From a checkpoint of a small transformer trained on Wikipedia: vocabulary 2048.
Each number is 128 + 24 x the weight over its row's rms, rounded and kept within 0 to 255. Layers, rows and columns count from 0. Numbers have three digits each. The size before them is the row's rms in percent of the matrix's.

# up: layer 13 MLP up, 1024x384, rms 0.0628, rows 802-836, columns 0-127
# down: layer 13 MLP down (transposed), 1024x384, rms 0.0335, rows 802-836, columns 0-127
# gate: layer 13 MLP gate, 1024x384, rms 0.0595, rows 803-837, columns 0-127
up802 108:133121144127131096103109109111116120138100121118144143099081144143122155121165148153145117207141129126087165150090074145151066129111118156154131159173136128075126116152147134163083124136108138119144128117130133129124112127131167103079106185100117157123156093087161129105098134113100123139122132107152135126117143116178127114163126112132121144116079107135135141121146143157110107103144
down802 106:156137170147144138111112124133150158111128094165115164080133176119126148148151134170201137082096110098099148121073114091146117175143133155107092101143066148087110123113163108141085147122118114109164134108105119153116159105106134161106129154120123108110153136148114124128097101146120129099145165106109102175167138165186150176113112162138135144126101127139112092097179131132125100146092
gate803 105:146109101136090158125072125157113158106152149109084108103124106096137108121105110110200128119155127107150104135109134137140095089128166101080103131142118103080187122160153123135121153163137159117147135095159103113100140082135084127118162154153118109063130165123092114165122173117097122131153160159100110138127145129089137150101132131140126116092162116133117153124154162117148155126117
up803 107:122081132130087135145120155125161126109090154112128090139152103109129133131116136177125138133133164124150113130168166094118130106109085144086147095115112153106128200170107128137113124111192151100119129113134137157168163106112129098134137136119112133146118141141118129162130126078145118150116124146170124101172128128167119134131092109157092117109141133133107145114113158123121152126137
down803 105:174149161122166105148159103098108102158088150078141152112153113137141123128137123135124146162146107138133077126106121122106158133117115128122106118122108122099130149133144147142134138104159124086120080139136141129143106148134138165124110089139099141130141129169112131174126162098154130116117124192137110148125114116162131172115063103125110096102115126093132105098133130105151116120164
gate804 097:111098123105104144171136109129128097154156105095120155149122057135168149174147113148143125134119104089124154183135151130133146099128111143152133132125121078076138159113102115085139153133156133126135112138135142143074148163137134125068152113136117130145158128118111154132116167116150133156106131119116121117127177148136142139126102107090164109118090119110145105111140144073157141120142
up804 102:178120165124142172120163154149119103111079101124123100119115093170154124107140119191148128092132142146140176146095122153097113106137163103137087140134150153134150118133130109127146132124182156096111125135108106122064141123082136098138076117153136135138113157128126132094158098108140182129124134092168093100135117095143083118171104071111168126142089107124152176133134132163152151168128
down804 096:118128130112144143099125099103171139107139113136096111170139078120141079108133156085159154163124112122129097152155208137128111139128085110135133117148160120131082119146168154145123175128133107118120077100135149123127138110154145149099123106097142175148138136119135119099135115119136119101146131106110106121139093181161099083129152085161106138137121121130189117118117132132139157139173
gate805 100:122123164154137144139129140110113100123161081139120152153164111080127105113149142066099134182183147134158118115097122110121119161150126117144135155093154130132162164146138125141137129135128141158141092102125109165102127162158122152133073135116205127166118128106141119147121083174126141136131112132109130124135138136146168129099158129152133104142145182155104151123088107136093144156146
up805 103:155131142154126082135110098126093094118116134167115098119103104127103120154101143123176107160122135094134116150154144102109116149116104107110098118135095105151106140118184141108186126136138111092129139160114125182136130119107108110108087129108132154160135117116117084115099101078160156111122133113118162164114120131107103133111169136196148138182098128113134153127125090125135153178098
down805 102:087187118136122139141110139124127097143128129130153141105096117120142119137117100142141094112146104114112141156117153134117154121136114086114136116153123117104131122064101159145090117142154086149105109153139132046119107105126133159091143106099104120107140096155120199166099106127104134124126134134166121095101130137131154124096110146113086112105097090114115114090151120150164131128097
gate806 091:143138110167095130101138108103121128187143161131162132105098112132142158119134131153117146124122124114132171146187085135122127102102171126137139127109133092188137174149118103108127111108125162116107142141085103114124162110099087099142106121103174124113084107138128142126180097113085150168117116126093086100124106115147118106133123130167125122133106128119101130099132119135132149098104
up806 095:145120095146091108143087112155079131112111159168164124130142157145115133112094092109106097074131141140141156146140148105103129133091133118123118141143114137132171106074119110129091134106161096094132087135136097141132146121117119160098090141127112151134107141123123152103100124143139114112138158132152145127120129126114130112109161160109107203092104102136090110141123123168106142165163
down806 093:110107126063121126180093118142135154120134146114125125141152132120080131140159104148122163130105122152108092168112115137124149132153090143150118128124131147146137112129115098113118115150123097122083120163127125150127155110126146176163163137122134091142154153171108130108138123096128132113103065111095128153133132143135124131124143109120172161130164164170109117132142094121096110116104
gate807 102:113119169158129145126127094120101111133161095176145134150122136104099098155151147102094123116175129093114090102136104123152113116136094104122127108081120148089114132126138110138132120105134111115110182117128093132098138137149119142118082101129130109135163107145104102132148137113154122119165121176114148102135100131080169091153112128128162168168120135152142119138092164132139132090103
up807 104:165141124105155120139075174115161156159132137118101093094114192150142111110129098152173108133087132132107140128148121140114125139136182126131116169149097111126159113129115159129113142126120132135149102137115124134154129117115110129142126147108151146110136161124133105139117102113136136164157094087117122149156113129158133145143164103086109084138123116107103140104152122121157117179163
down807 098:128131132136090097146146109177118157151101131121119091153123144090153133144105083157104127127118113156099156112175123114142141084129148097148094065116147114112126165128117134143114133145134088113145130076139166129169151089161119101122180148137126101145138109094102122151118093127147132128101108127156143137086137132148132141105122141168117122189116106109145093104105143133154150106112
gate808 094:138105113096157125135130154162105107081127114114155180170178132104138170184129130143164131129092145132105105096099147131109121152099125119108143116184156104107159121129114156139042125142111096144109159124116143071171133117127174165129134166113116096102151143134169147127129120119128173131067142112146127148118105145119088128138113138129113177130152113114135103152124141134109138081083
up808 098:114112169159143132104175198138135154112141143096142147137177172140121185145120125110149117128142109086131158132197131127136159142183159098090171136160112165098130119126133164171149105144096137130105148137130139134120120149145141110134134170088170108124169116145130160174101132133112139109135118123110157117116163102111101146126131116103122106106092101147149134109114093208117135131123
down808 095:132117142123100137080118155137128127134135124101163126097099141160098119132125083161114167107158113138090095166112088115101129123125095156112115122130180152106089146112099122158163152148135135128165174122117143145099117114117150143092073142135134139153151128109073144099150154117162124098177139118119170103152097111103113122109143117117082109096134176163135135129117147129141146096114
gate809 107:146150135114145149119136088111145151116155133122115118112090098129141125119096123133106143168141135100162109132114094102120124113146126133095172109097165100115094141097096137117125142094142142132150118129144122137149098151142082136135105132099129195126148111102094108132188124103128070181111135134071119116128165109177111083121135137153161129115120157106119143129091148157098132161110
up809 107:140112138135130103149148153111114156129089116101129128117128153127160086120094110109106144127134131147126158107164133108117116094152160120118172133122069149101120125127092142097118149065124116092140114118127101167092105112130151134140149131157096139139125145111152147127135164110129087134145165098131163075130165128108156091139158106129116129117141136091151131157148124144134099123147
down809 101:090138135103131087142136138144119141153098111150123102127141093143134094101093158107130127089138171154131131121099108137135103134125105089100130106106120097154138119168172107111120105125139137125141129138117121158132115104132133110106115114121127109157127148132143090177152149142122159144110112138109139085076128129108136092095171086139138108119181115117133097131141116150097117093155
gate810 100:153123112126118126117152100143126084132143129083121168104137136137108126116161123123099164139146107165201142106072134103094094099106149124120124181141099126110096110146091105144094106086107150145141116106138110147131119128119102147102136129116120114148170125119105173154114136103127136146148111129128156115121121122151161154151130154146113130151183136161138083166099127141138124118151
up810 099:134143117129103126147116145138126065109130059123151080149159100096150137145120128131121177169118123087099093159127120137128148087137132039143147153091127071135133110125098066111130084146094118186098098115134123133139142141118136126142138121118131154178142145164124091143135174154127132094106124098149134128156149128131114114162114130100132183147108166114117108125124134122140142145149
down810 097:142114099100137102120161118112113109160115114150137134153121072123146161169185139159120105118103142155131134130129103100139152141134107123105122106093140133137130065125155134135157122101124118160121119176134095132122148128110140134120143115134119056125141125143146127158150160117099106135149121119139118121093125134097108171136153099130147131121123096150150147127135138150108149110119
gate811 104:146111166108169125102149183103119180096139133107144134114150130127121066140118090114111105143138131123169115093123110120122104110184149109133159122126127129169091097140149118096125153120110129149108110162118132165109074129143174120133148107141101150111131127159130123138129131096099061155159182109137150125144156182122138082122129122116116129098123114133088133125127115131122156095206
up811 102:060115112100135123144127138099102127156119104138148118132151093141141144117121122153147114090137196141167127121138103120144133132104130111094137097121138131131132112119114129137184089114106149134118062128124148112120147167168118156127141105098102112111124125131113097155135122115111138094119112188127132121131156115129131096146152143136107101157132162113154180131106141101140143156180
down811 107:080148125119124129106141197096139133116106137116079152113137148038120132085104118141092150119139120109168110136173127169133154132171136138116112123119111115143091074181137150145140152123098066140118104127114102157145109148118145099133135067156132108111095155133107124172129128150098146143150136132113124142127134138162118096155104120154173134128123093162101136140085118137151130160127
gate812 094:094156105114100136151139113089112146105104065119121116158174083153100118135120106149128146121138137132094133098137117132145129147110128107157123166139139140127119140152170089154130109165165123113128157139118114117143127177130111099111115154089120118123171111131139208131122139118141152152108150121126139147138101104142119127098145137109102138121179084185109147099143093156141139086136
up812 093:134134113114187113164104113103174137144127098142137099153120143144117110123142171109122111098152088140076121151186117125135128108130072122104127168186108130134141140106112186117138146100150124113089155119147122135119166091127131130157158145116132130124142123142114146107092107159117151134120161132141128117117116118144170142119155101106121131118151096156116142123115094155134123121133
down812 098:121095124142151132122099134140150111133157110145158120127119121148139121126095105153149100147094114139109158119165122114070099140114099095161164143137139102116140126138197137162134139151124135098122152111099117131097155091119111111108174128142100110141090077081102149141141088110116131103133155141143133140107117165142122156162145141096105143098091152100122107154148100132168106140125
gate813 096:122101153125159131128143154165141123090113151139119133110112128172165125205136136167152119120068102107192120114089108144164157100075133134115113105120150108109128168100114096134131129136145137149121146097114101151154087099147105163116128135141151120144124141125200133130138122087109109139111150127147087113127111161125135079121102148187119128161129118158094125130085148117160137116126
up813 102:102149159124128111087146170103078141093123101118170127109106098146127160160171132115111115158081135139130159104126113141093143157132152146121144113150163154129109131146128124130136139167145104082107081103121129126132157142151144132143129094181078157139146157175113061117102141135146112129134117160103117110080088175119140122162149145126125138132097108145144148116138090139176081071073
down813 098:121143070142117103111186154122118150128153125170101105107140150184129166114100166109165089132120103114120124108129135131133134140090150104141121127135096069124110155115105179137077106124148165123129156116113120138188129141123101132112128112108118116146152100099139084142169127128108141139140139130106131136080161139177164136125146154121063123115130141136132151139136148166126137132144
gate814 108:142121101100106114111088171143140142153134149183172123171163103153137129135094143145183109103101089119145133113123113127143115161078171126084095105135165127148120107125115121141096150123142124152127127154129130099128157092101150108101137129096172125159076153135162138145124117132088105128090072143107154106098082144126115121161145131134120151147118127105104097146127125113109110115181
up814 105:086160162132103094101130128116145159146101148131107129136117073139129100077124176109144156165119121139133153107143150164112148100125126161145109095149112132147158174135142128158100104199130089128117125120138156130114148120151158118103124137139107120169112091134122124115124123155126093120122092109157160087164126155141152121067155107155103092119144119123121158133164177136166151115097
down814 101:114107068099126107143108137179153189166129132102129132124128102125144103106107089123138147115083137130106135151128134104147126113102123130114118142099095127156160098120138161146118147110129153186092137119141116130152129149114084124160121103140103173113183143133110099148125086131134160164135135106082140152103155135141127129096140136142133137096150121094124163092168152109096135124186
gate815 088:112108106151172122129130118086153140128177159076135149126082145136082143156137149120138124159112066116115116114107137159113092113149123149100152116184118122130065115132167114109127097125131079121127133114130095109134138116124135130130109131127154129120124145121103096125142142116126139161148120148133138090086123117114124155111139141135128122173139135140136101095160117153084138159119
up815 108:118109129143148141126111125135133155094160121110149135166152163149112103109126157097095123159113112137135166102151137144137101065133127111105097085124120089124095117103106109104121125151161121101126169119123105115122125139113150138107105091078179157109113148097109122161113140152165123112095116101116104109080101110102109114118120158108144119107143107104089081115124074115119096124115
down815 110:159141143093098118114114122149156100153146122199119136119117101092149156124125107139146153097118162126122145182109106119151183120112117115150107121092165143139161147124124146114156138138130136152140084150129171131116137104118119117154148143152126126137159120174180159072126123093103141110140131125115135176159146148148125130132134119139142144116085129128121152158095181118144123157114
gate816 101:103129132179145106116135150123133135146119112154141090126149113167147167162105170088105117115125129145133128111099074171122114162142132108202138097122132097142154119095118130120146109120129159140144095092139121132109145096142113180121142149132098145128100145121123132134126123118138138141118149151102143137129134142106087144085110170132142173116116109129136114131113099171119110093097
up816 103:133149161085123132160155126147165143138154126134082052186151097179101116157116124148089133129162097094148156101125136157157123097114151123127126132137124073138171142116154141120126090115152149143114155167132136111106117171110099135133105123137155135122106170144103161144141115091173137117110158114135126096137123128151143120146146103138109143186146120091140154115132124151088152075068
down816 098:174095145133127155127099078111134123110117093153132150104126095151153125144124166106147109136106105135144139118162105085127157134095143162128158108128116136120182144126079116095134108080114103091158106129125126098134168155146097119117099079142114107115133148080144105088102090124153178090075124120162096104123120109129131135117158135094147112136091104097156088158119153125083134201140
gate817 103:071193146148123119097115148093153161141140157126131099164176152147122108113144143096108145096151066098111178131115070155096153116135117161131107132134098124120173165109136108088130138121120155131128148144114091112122152146149113145156147123126104127125119111168161151131152127165155155115164138134126108118124210127112136154128119159122141132115094108161139103157131113161135108104186
up817 103:126191121106146160133145099065105123134115121144125133096139141119174119150158146109124097121132094159132172133134080133137108113112131131122118107110123112116103130179144147174133142098161076135131127145133129161105128147138110133105127114119167139055127087146087092151078099058115110123130081161146134114125139096125118135135132150135124104128082157128137090123157100133135093097112
down817 105:171177102106116138126135094092114122162118160143159141106118100168151133096126109130106129103101170119117149155109097132154174125152130141128156129118151104140134149106166159135106124133131110118130105147098118087124116155095112107105170111110126127127133137096108101099126089105176135065095149105106127124134140141121160165139141113170112111138103129104124136114110140137090125105110
gate818 098:134116099128122120111133121132167134131160138106145155073154131132091136137121135143101097153136136157094127126164107099174157164143120126148079087133122144110095127131131121162127129142123120119143111104098155092098125104112146096126167156135140078157129115163121104129092113160111168113164139145173145100110136148150116149131138123144122136115135152131129060126168134153150138151159
up818 096:113137134125116124139142138123174077115111143138150148136164161190149092107130110131097122150138139102128121135147129114084162124161135120112162158173138122107137129139140139118126128137108114119141149080153168150134112093146103120171103129114106175134108108132104123149132132110113139150120119118152153193158100178125088101167094141146158127154132119139153142127173138076153108139090
down818 094:105128131098163118171144196144113138134101104135148144084133103149117116105110157107117088124108159134145149096147093086127158130137106165120114104113074122113142148128123111059177177104085149125133110116135132088109086137113121139115154129107132134136086127123146125072150135137128110141127137124137198120168140143136152116122125107081170086106143110148102163125144112164119129117114
gate819 110:197114154132140105117105118141129087119139114158164119128167152108164121132103126174141106123118145164135161146108110141098127125101131124112138149106133148139129111157111106061119121092153117103084100117123131135165126125111124119139128134139126127136125147149123101146154131118129149165129066116154101162130144101159149085148136148103107129078146154108105090131117072131116148146077
up819 121:116145129115145082127100132149058159097138114159130109148145161124136127132143104106132146145144147189154162108119143061128122083172112062129137185105154138121148186116140087134119101095152107164138121135102135095148123141103147130104114125098112108170110112076105113161158107166104090155116136101120133120124120125121163104169108165109106141150140158130120125154133120115151115144133
down819 107:092130093159125148152134191120107135097147140120117146120091113130130112135103098096116152135097117066131139156090072122129128124149145108109078164127161073142080112114139106140140159155121127150101109116170131109114116110104098158109122141111142140155122113133103131124133140138108140130120185086106149127133137159106121105124131135144131165134129107133116137099126098118094110102123
gate820 100:156117109115126129081145142148113132091107129120156150157155133137152102129092144167152098136152139091143146141121152134140151139128112168117097094136154114112116093121112156112140122122149115158129142135120098131120184151107123137112090126129102128115108159133112168127133121120145117106123165136141108139149149106123099146124118059144092137148096106132079141132150104130135150115111
up820 106:138132134094118163131079159136140117070156089090123131157137150102121093134141139129144145128134136123131151111106129134121107122142138066132091139145104127139085118097121121118143108156084161166124126105143172140131126105155108153151176116115158140166137126114123094088151148135096085098131181159147075112153102187160088117111132151100114117136187132095127140146148157129129150133172
down820 101:115128076165156108118098085159146133184153133147135116138092144104069109170110130088072111126139116153120143070112177106144118123096123100173162158142094119090131142123118152106111158153104106129123097120111114130115149099132159134143169129114121152119131143120097157133133163111116097130121119157153087091113127097129060139110099141127122086120171111128164114134114123153120125103099
gate821 095:100119155112153095146134121114150117115090146127121133101113112129087144115145146139122147115112074084179109132123147183116129176137127098151161092140155147127117146139122190162131166163131107078158114146109159074131136136127119115138145150175128140108093145174119157153133133115093136125111092096141129113134143152092100139119130100138134088139147117136083158149147105097136132161149
up821 097:131153125101170148118106158112142137139132109127090090131121132126147119119105124169136135169094120159138138135099142087146152105109116132157106139122129075132164107114101122141125136100124156122141165054121160098142152122160137122102133133134147087135080098115122115118110132131143146134171097162130159152091119090165096142151148120132147125169118130105144128174209161171149131117127
down821 096:114111191103156080079112103109136156136092107106117126139107103179094130127176119135122090130152093148123120143141123108129138146164111080167130167137156091171160099143124127145142107134153115118161123094120159120104132124131132110109105126142124154145073168170126172080125152121088097134169147084109141140116132138134094127107105125105128110102107163103123115094125092121171173084100
gate822 097:126139114144151088148151133085129098140149146100133123127122152117127143148120136103119099132093164093126137131112106097113095119112141112127135133091149098129130175130112155145106177103160135161139130106171111114098136166126137142158120123127171185101135130126065088166123114115137117114149150113103102124162132131136093083099139120154119110182145167158111142120155117145066077153098
up822 096:106118125163144156123088108093134111118159125099143148148119118115158138123114147104113121124125078143124160119088147107140149113092145110125171133193119155143138152122141157161100097139123132124134135129137100158133103100124148128124165130133129133156144124127159132099094145101095105118136128149122122172172128165151163160098113130132148114159099075067115092165121113102137148125117
down822 095:150108115163124102136142129128133129117088131165162105142179128195111164144142135152104126126134150125179174167141134172104097174125122152158131112089130116145214138148145073145102136150112125120101104115126133109141122104114166144116143117174095141140108116073084115143105124160129142148131092089142131145122149131141097145184110128156114146127101121140130134122102136151136116091114
gate823 099:107142151140144099154166124121113155075166137109154114101178144146117181132184068138130135129133137106120111092106088124094135168162126091165139096139130097133115124130122101097134130122111137138153099106156115128156109121139126123152111123125163134101147156103111113159109124112160140094094111134152126126097142148141098125118162138142100121111169101097087128150131119137136112094136
up823 098:126128112162171139113129100158164142122077126161125126182178148128145179108150114142102153134122085166154156139156132089120121157073146104165105120125129126122129113142104117127151119114145086107184107130131131107120098150137167131127102135076135122095143149116113088149135136130129155136125131137102119089129138123101131115124138129124152162139121137129127164112118089156117074131112
down823 097:114134123146159083173101143126126156131140107075086110124164161095148144170138160131197129162132119119117144119144127145154151114111142110111097098187103132130109135088120145103132165095122110145153102105119118146168121126102147120119075166131139084106120095138118146149128142182115154110110120124135136131107119100119136106120135146150159124129132146122108172140147163127155134141120
gate824 092:143120121156114146111095143130085145128090146140081078122122168088126125125113120141111119147161154106124094145147164127109138111116114117149133173116122145149120137139092118114100106118138155099106123106119097127131111116142093162147131168127169100147106162125141157145162145127139103140101113115155102101106129140086131116132120122124120126170123134094106160111133165140116137149108
up824 092:134155119157133157140135157095118101107164134102137095141131143126134118118098144091139149176145146133138109107154152165113058110138153088138120143140108136108110140143152151113100086124165095134107147134112165121123131136158132135122100158136123178149171134137160097115142120148121122113171114076131086114157111092118169099129133118093119116127110163100126125128134138114178107101160
down824 091:108150088156147114140126143089144158153108095126109150149126054125118142172164087094152106105140131140098162139130103136137180100133131134133094161153107126129160137124131166133158137103090150134127145126137149081129143132134113107093136126112143083100167133145138100174134108138121134142110134145123117112116101136144109102095148124162116135160146106120103131160121077151133116121144
gate825 097:134134092112140115179161050063131123142155101145115088088144146134126154086132130168118160148113181115149140137131086102155173134110163139159144103116091132172096125122110158129133163107118162121111127112149132134123130136090133117088129103102089137079106121164130106140129115116141118096106133108170123132105118118111085168151134130114140088133148094119123103156198115118104127135098
up825 096:095090107076136121137156147113119144121142154133121125120131086073163134114076131121146122160085082107101114157127111144148184169152188138120147118123120128106127098146121057138126110143149134129097125114109147134084174142113132114095099134117125104124105160127105114120123123123103103113134166149169136124098151123072089086115112077104161148195149129092125150123119132103153109103121
down825 097:138087164136099143078132152165109125120111115163155119153150136138075104149113160150143113123118112119142118134115135126154098144087175138168123073173142136123151097097100125164114126103133124108104142096160087142129149145103090108137135130146126140075092105102144142114107166138075104152123132136181146113128100133107117126163112139139138108160139111130098119115089146098160165122127
gate826 096:130117119133146097132093132100125142141138114182109130142118129139114119121145143114134105128152101094121105123166128096139146117158133138152122139108107104126094119171165118132125093119129170143117117140128137140132111127100123155133142144061104110105135129133086163192150118158099127105119083107120115160084123166124139086171085169115179107111116115151088116102159129128129112128109
up826 097:120143121133122085121097106094135172107146113107116085149093157117125165128096123105157124109133087093127131169167097126154127130126116153099085106092100109147088078165195098147129138139122160097154148127154097129138138113128085124155111115122130130159120139154121144126152115117113119112108162120095146129118127151149132146130074119138155169137158124139111116177157103154096086115135
down826 098:136137181079121109101116124140129110146148143133129091091090115102113110152141121081150120099102079153138110099125112119109127149145143124113145089165087124090112091132124131115115142137100120151120158148155109139137119174109130097100096128121104143143108110131187121147133149179161115107122112109108115145154107109156173153125153107125142125117146085113094154119141107131118100120121
gate827 092:091123125126122148134137143124121102148099129186151128149114101109101116139096157117154096074107127098130138161117116105092149104110182133158108110143111098117126120133107169120149132148144147084131113140109124149146124110114128109123131162161117116120152156151133181124124132150119185126133079135126136102150147116107082156111135118097127131094149083154134143120136123144132138122139
up827 097:117118126133107154162128148161111130142121118122136121127121150145098106136159085176125124139127115129092112117122167148133126119100113139123141105101114143135088122192163127140135152122152087156151110102114104111134121142118140151138156099090106113156140078155120127108149139118146128146190088119136127104178112144156182162150101157108144109142151129128143119137101139114098078154127
down827 094:132125161155110136126113150146135108151146126148145136119136125113122106100082089148123139141153089115145114157126150143113151138150146147117108123122064101146151145106141111114151069174092138126103109147165126114131120165107111127137093158133085102152099143173159144151088153127150150135078125091143068096129109158133083133127094143129099152104102146159130102130094169148088142136089
gate828 106:142109134133119090077098108129151143132158116103132119087136132157178122117149118138093085134103172078132163160136098128138122126126160149161149097139091162144112185123131086148138105134088105107150116141168111111121121129153120141108101143104125154089139115102107128138113100174126129152160185137110083106142113082148082150124147118180129136173145143130153104152171141138120079115130
up828 109:161131113163142137145099163152109110140108101150118143124148129122108130100132145119160144079163111142147119143145131119152115107125107130174137095116152092153104105133153178145164147123125153151111141111126143122135101088149124147096130116119074127115152140111092141152152144088135125114086138092146125113099092142092125111138170096107155137112134146122125170088152069120070096128118
down828 108:129082119148147075133099147126127148133083105114126137136120153126112105141118110149094107111118133145130117129130127135120083099154143128126143092122123108159076140171131121170118123161144098153111092093153125167125119148082077146117152089113162162123110119131135166142144111125114128133109111131139145145090101179136127110107136128132150140130096115079165108136122107115111110118132
gate829 105:152122139135135172116100103123161101169102121127129130123161091124129083119173122171150080132136134131149144142098114100109117119142129158111162120110116125173158108142104149131123129095137095091131108146071124114134106156148141093154149152139173139140127083152147094092114110143120099146116097094124133131098086110164151163119104091097115126115137110157113092168086147138119161122141
up829 106:173160150133181107113079138167089130099124134118117106147129099111157131152166130184162127105141154110153112119130084082150118116140092161126140090105129172135147154101139126127140114108096101079087151090147086169155133141125141153185144120145086118148159114122120106132165111127127088115121105124112112153117058125105111104152162094169127127133111118146103123127120126121138135148109
down829 106:114154063133116113161131089143090119116148134125139183139149083136150086129085106101172154113120168114133125133118135130113108130152120096133128153150153086119084122106160104160135065110159096098104143140162096150179124108133090170121139174141116167095145118126103121151144108076079128113083137125149120139117137113132118137114091140163115140138122125140101159095156133123149117110124
gate830 099:126159150168111169113119118117096107087075110148071077117093119127128142117074135140124148112132123074113117103128120112101111151121169165136139089123131127131151108127139134116151124113154120180095125146079121165153124141147121146136139102130122147133104100136116107139060151142161133182129129066079118114136099154108139152132142149108151128143145104106158113130137116118147126119133
up830 102:111132159118136117128138115144166116114102135120136133105159147107144165112169121138072145137126157133110142091135103164102127138083141140144098116149127140193102140154125112133122114097115152132163102128147119137084100075092168151077123142115155122132130112127151125130130131149112115139118157136138133129101102138073069144144122150088127140100137109130163143086112087086125147120145
down830 099:119109113109176121103090139166163140130132097132135130108136088132128142113117118128176076101099110126113154125142113106182156126154116131141140136130130072116109097158130115117113122120153170102138109133135118160116129141105123144106060099112098130141128112127126131171100144135107111121107138151192168126122159103139076147182113129169117148151141178124131084130140150077123084087119
gate831 099:107154123101104111100123133144152159129103086073133162102098115102154139142131152117112139068137110084151099110134157121147146121124088095111128132155114153112129142132121160148078166127170141150136131074130121165116143135110121106166158124131147120149144132119124095147157159129090127198154144132137115117112157095130136114171089129138134141130113144132116103167114143106130127150111
up831 097:118159112136168130135086137087132120138109125122140114131149142094138149165144088124125122170112148111122126151121155123116138137134136112167111084149182131104093104119149143123093164099125098148087138132087145115135158119125117110101131104099170083099122150121104122138124133122163121111143145113091119102073164166105144125121099135146135143140168125108125136145116174154158120091190
down831 097:143130063084161173124172148098117111156107132121154143137121119113144111144117130103149122072106114141138137098138094083105121147101152149098110097115123106125175123120115132129139125127150115134125089144118097135122095161165152092095137125098098158109140137168130117136106106100140115153106134166100120151135093099089145136139123119132139118122147118099107115108174119078135090160151
gate832 109:166102151103074149093111136146112141116117084147161095118114094143194145137148126095121126119145121158130136137127110121111142125159110164123101137157089141112147136114147152128127119097157114121159132138179153075135121148114161099111138080166146096138121118107114113170118131140136154124187125118120114124088088076175139115120132115152134103148154137163124127151161132125132160101141
up832 105:098083086141105131161104105158131173132130095152171098113081151147076076105116103122163136113122110124088143093126115128131107079107133155094169104109133129123095151134065127142078115195130120130137135088106142090111128159142124138111168133116132172133137146134096147149125083152161161117122143131167167135134120140142126124109113113165117116131106118111130115143098176089136138106123
down832 106:116115120135137136122142135135133151113149151108154123114161144133160131050115089098119126097144135166115108090135121098125135093158064113128142128108118126140100138158161152149182120145121154138154128146107135156130121143177101142133122142144134119118102124125133089156111121137129115102105078176114164110093164141156165141090137109127108131159157148131124132134130156108139116084135
gate833 101:128156108125118147121123119159133162117140149125140156130129111112111124138115120160162119088119124129145104136142146111152156123100118080139173132124109144141085105182172145135124134103103150094163114150093105181162105112136092114119081104111135141126162145133127101136149110159127118119159124089137122148168129168126153124147143125148166102147148155155127104127137127130128177109154
up833 104:100145109096140106091131172152135132132135125129121111154138087105139105129129109129160176080132105127158114143177165159110071085123145105121133101166155079157148120131080125112138117141080164135087172157098141138138147148202144139125125134121120096117163098097078110095127128094125113131139108094159096109104149126121139146091128091112156143122138113116124112085109117149142121140096
down833 104:116135163133149095134124117117152089155167140090137124133153113144168122176160120112136122143159124154145100149171122088122091132128191120141111136115098092145120136128157139152128136137106132156147113110108155106105130108129159110197146126124076104136138119117128149086163133091142143135136109127126135115130143127142149144081124098126091133133124170096124128100163154183123130148112
gate834 106:135151130146133134076126089155123168171089077103117153111163118133111139139110108121129109121108121142144110146108140147118120105126163109123117112152096166112107120140114074148131151130139153121131147125104122092138096136162145144123139111111099144155138139163127089100122126118127146126119161151137162133122124118158152122147098119111149106133112130130145115144125146152124121133090
up834 104:102104124147122155121133112134146140176129149117116145142122134151126151158122135160177141147130134172113101080099101127125115119106130120132151176115149107123115170110104133145114140147099132088138156194133080099089138138146138177116112102150117100121179188159181138132122133203133114139170115137141126150092129126129106097143130100130139106099107156123128128134103170138147135101102
down834 109:133106110128126160153135117139166099134164101127181154116100174148127126127131107109121161110131167123102106116105115128110127093156163130101149155129102167108124172158179137146138181104111173110091154145107142181110153158197109159148134094084123101121118133110127107171106120150124118159100121109133134123144176090059143079118128115155132163172109108103130168105102092151121099095116
gate835 104:188106144162116127171126116127127138125162190139091101112109131130170159128104179115108084156085111103158154139085094131103145165145159134175163074190121107128085155149097093125142095132099138167110136136136077101127122137155185142133159083101141161117167147094104137167175144140124113112130132141151140105129164152127145127096120110127165111116143144147140160121102122149160115129139
up835 100:092138094167094151135130176113172133158143137129100151153137115117088145147103121162157130142088101123153102119135151133109092129109121134102115141149137122118070095113160099178137107160068112160092078125126123118114113138144137101100123095134162116171099160099115092117126137118150130130099165140070098110131155161135129140168163113153107116161131170116124138117075103113122169111130
down835 101:065111083120168086131141166141166130086140114138133174091144112157122142128145143116153142127170084150086070110141125148152102099151115156121151128130150125094107164104085140171138143145127125127105127113138159097144116108140117116161074127125138129141117130138063140165171142137160061147187115166111122118124121111135152103123125118125111118128099134077125140088103159116123121114093
gate836 105:107156104136195103132118153157135126143116123112135101096092127129117150109122129140136163147152120160093079169156112132147112149128139149117131145115127143133167109172110143116164120138147119106116122113148118096111109137142117153101144190141139081096099171143134124180128110121099145134101129157127176089119159099133113093115081107088121151087142102113139093092142064152132141107104
up836 102:131144126143121110143128123156127150086116156176118100143137101102163111121116116130127109196143126137163118107100111135157127139097108153128144118110187153123106164101147062131122165110150150128117119116172102148120127127077140157114142085135119088117158096134141146110182105097094114129112120126107161081126146125092134118083114131152108104152193131116134092130122097175137123121114
down836 103:126127155142117133083082135124124173128153086148094134144122122078191135134143121108111113119134135110155171077145119179131105146141148143133129126110158157134143147127098097105123141124131113169118090109138117157133133172135140112103149135085109111123105127129089177158115112098111168088091114103138108111126164140111171150145122135180156126175110151115165143136129140093167133109135
gate837 097:119111128116107158158128164098139138096114172134132118142101115158123138120117142192134086098101072134147131120126134148157163112116188117113119121127122114111133153086145130153130158101094118094114168067128130114113109170128144133137152135133164091160073160110156128098152118126115148162096121127113134088112189115124096107148140118141153176151129099138149092141143147165101137118209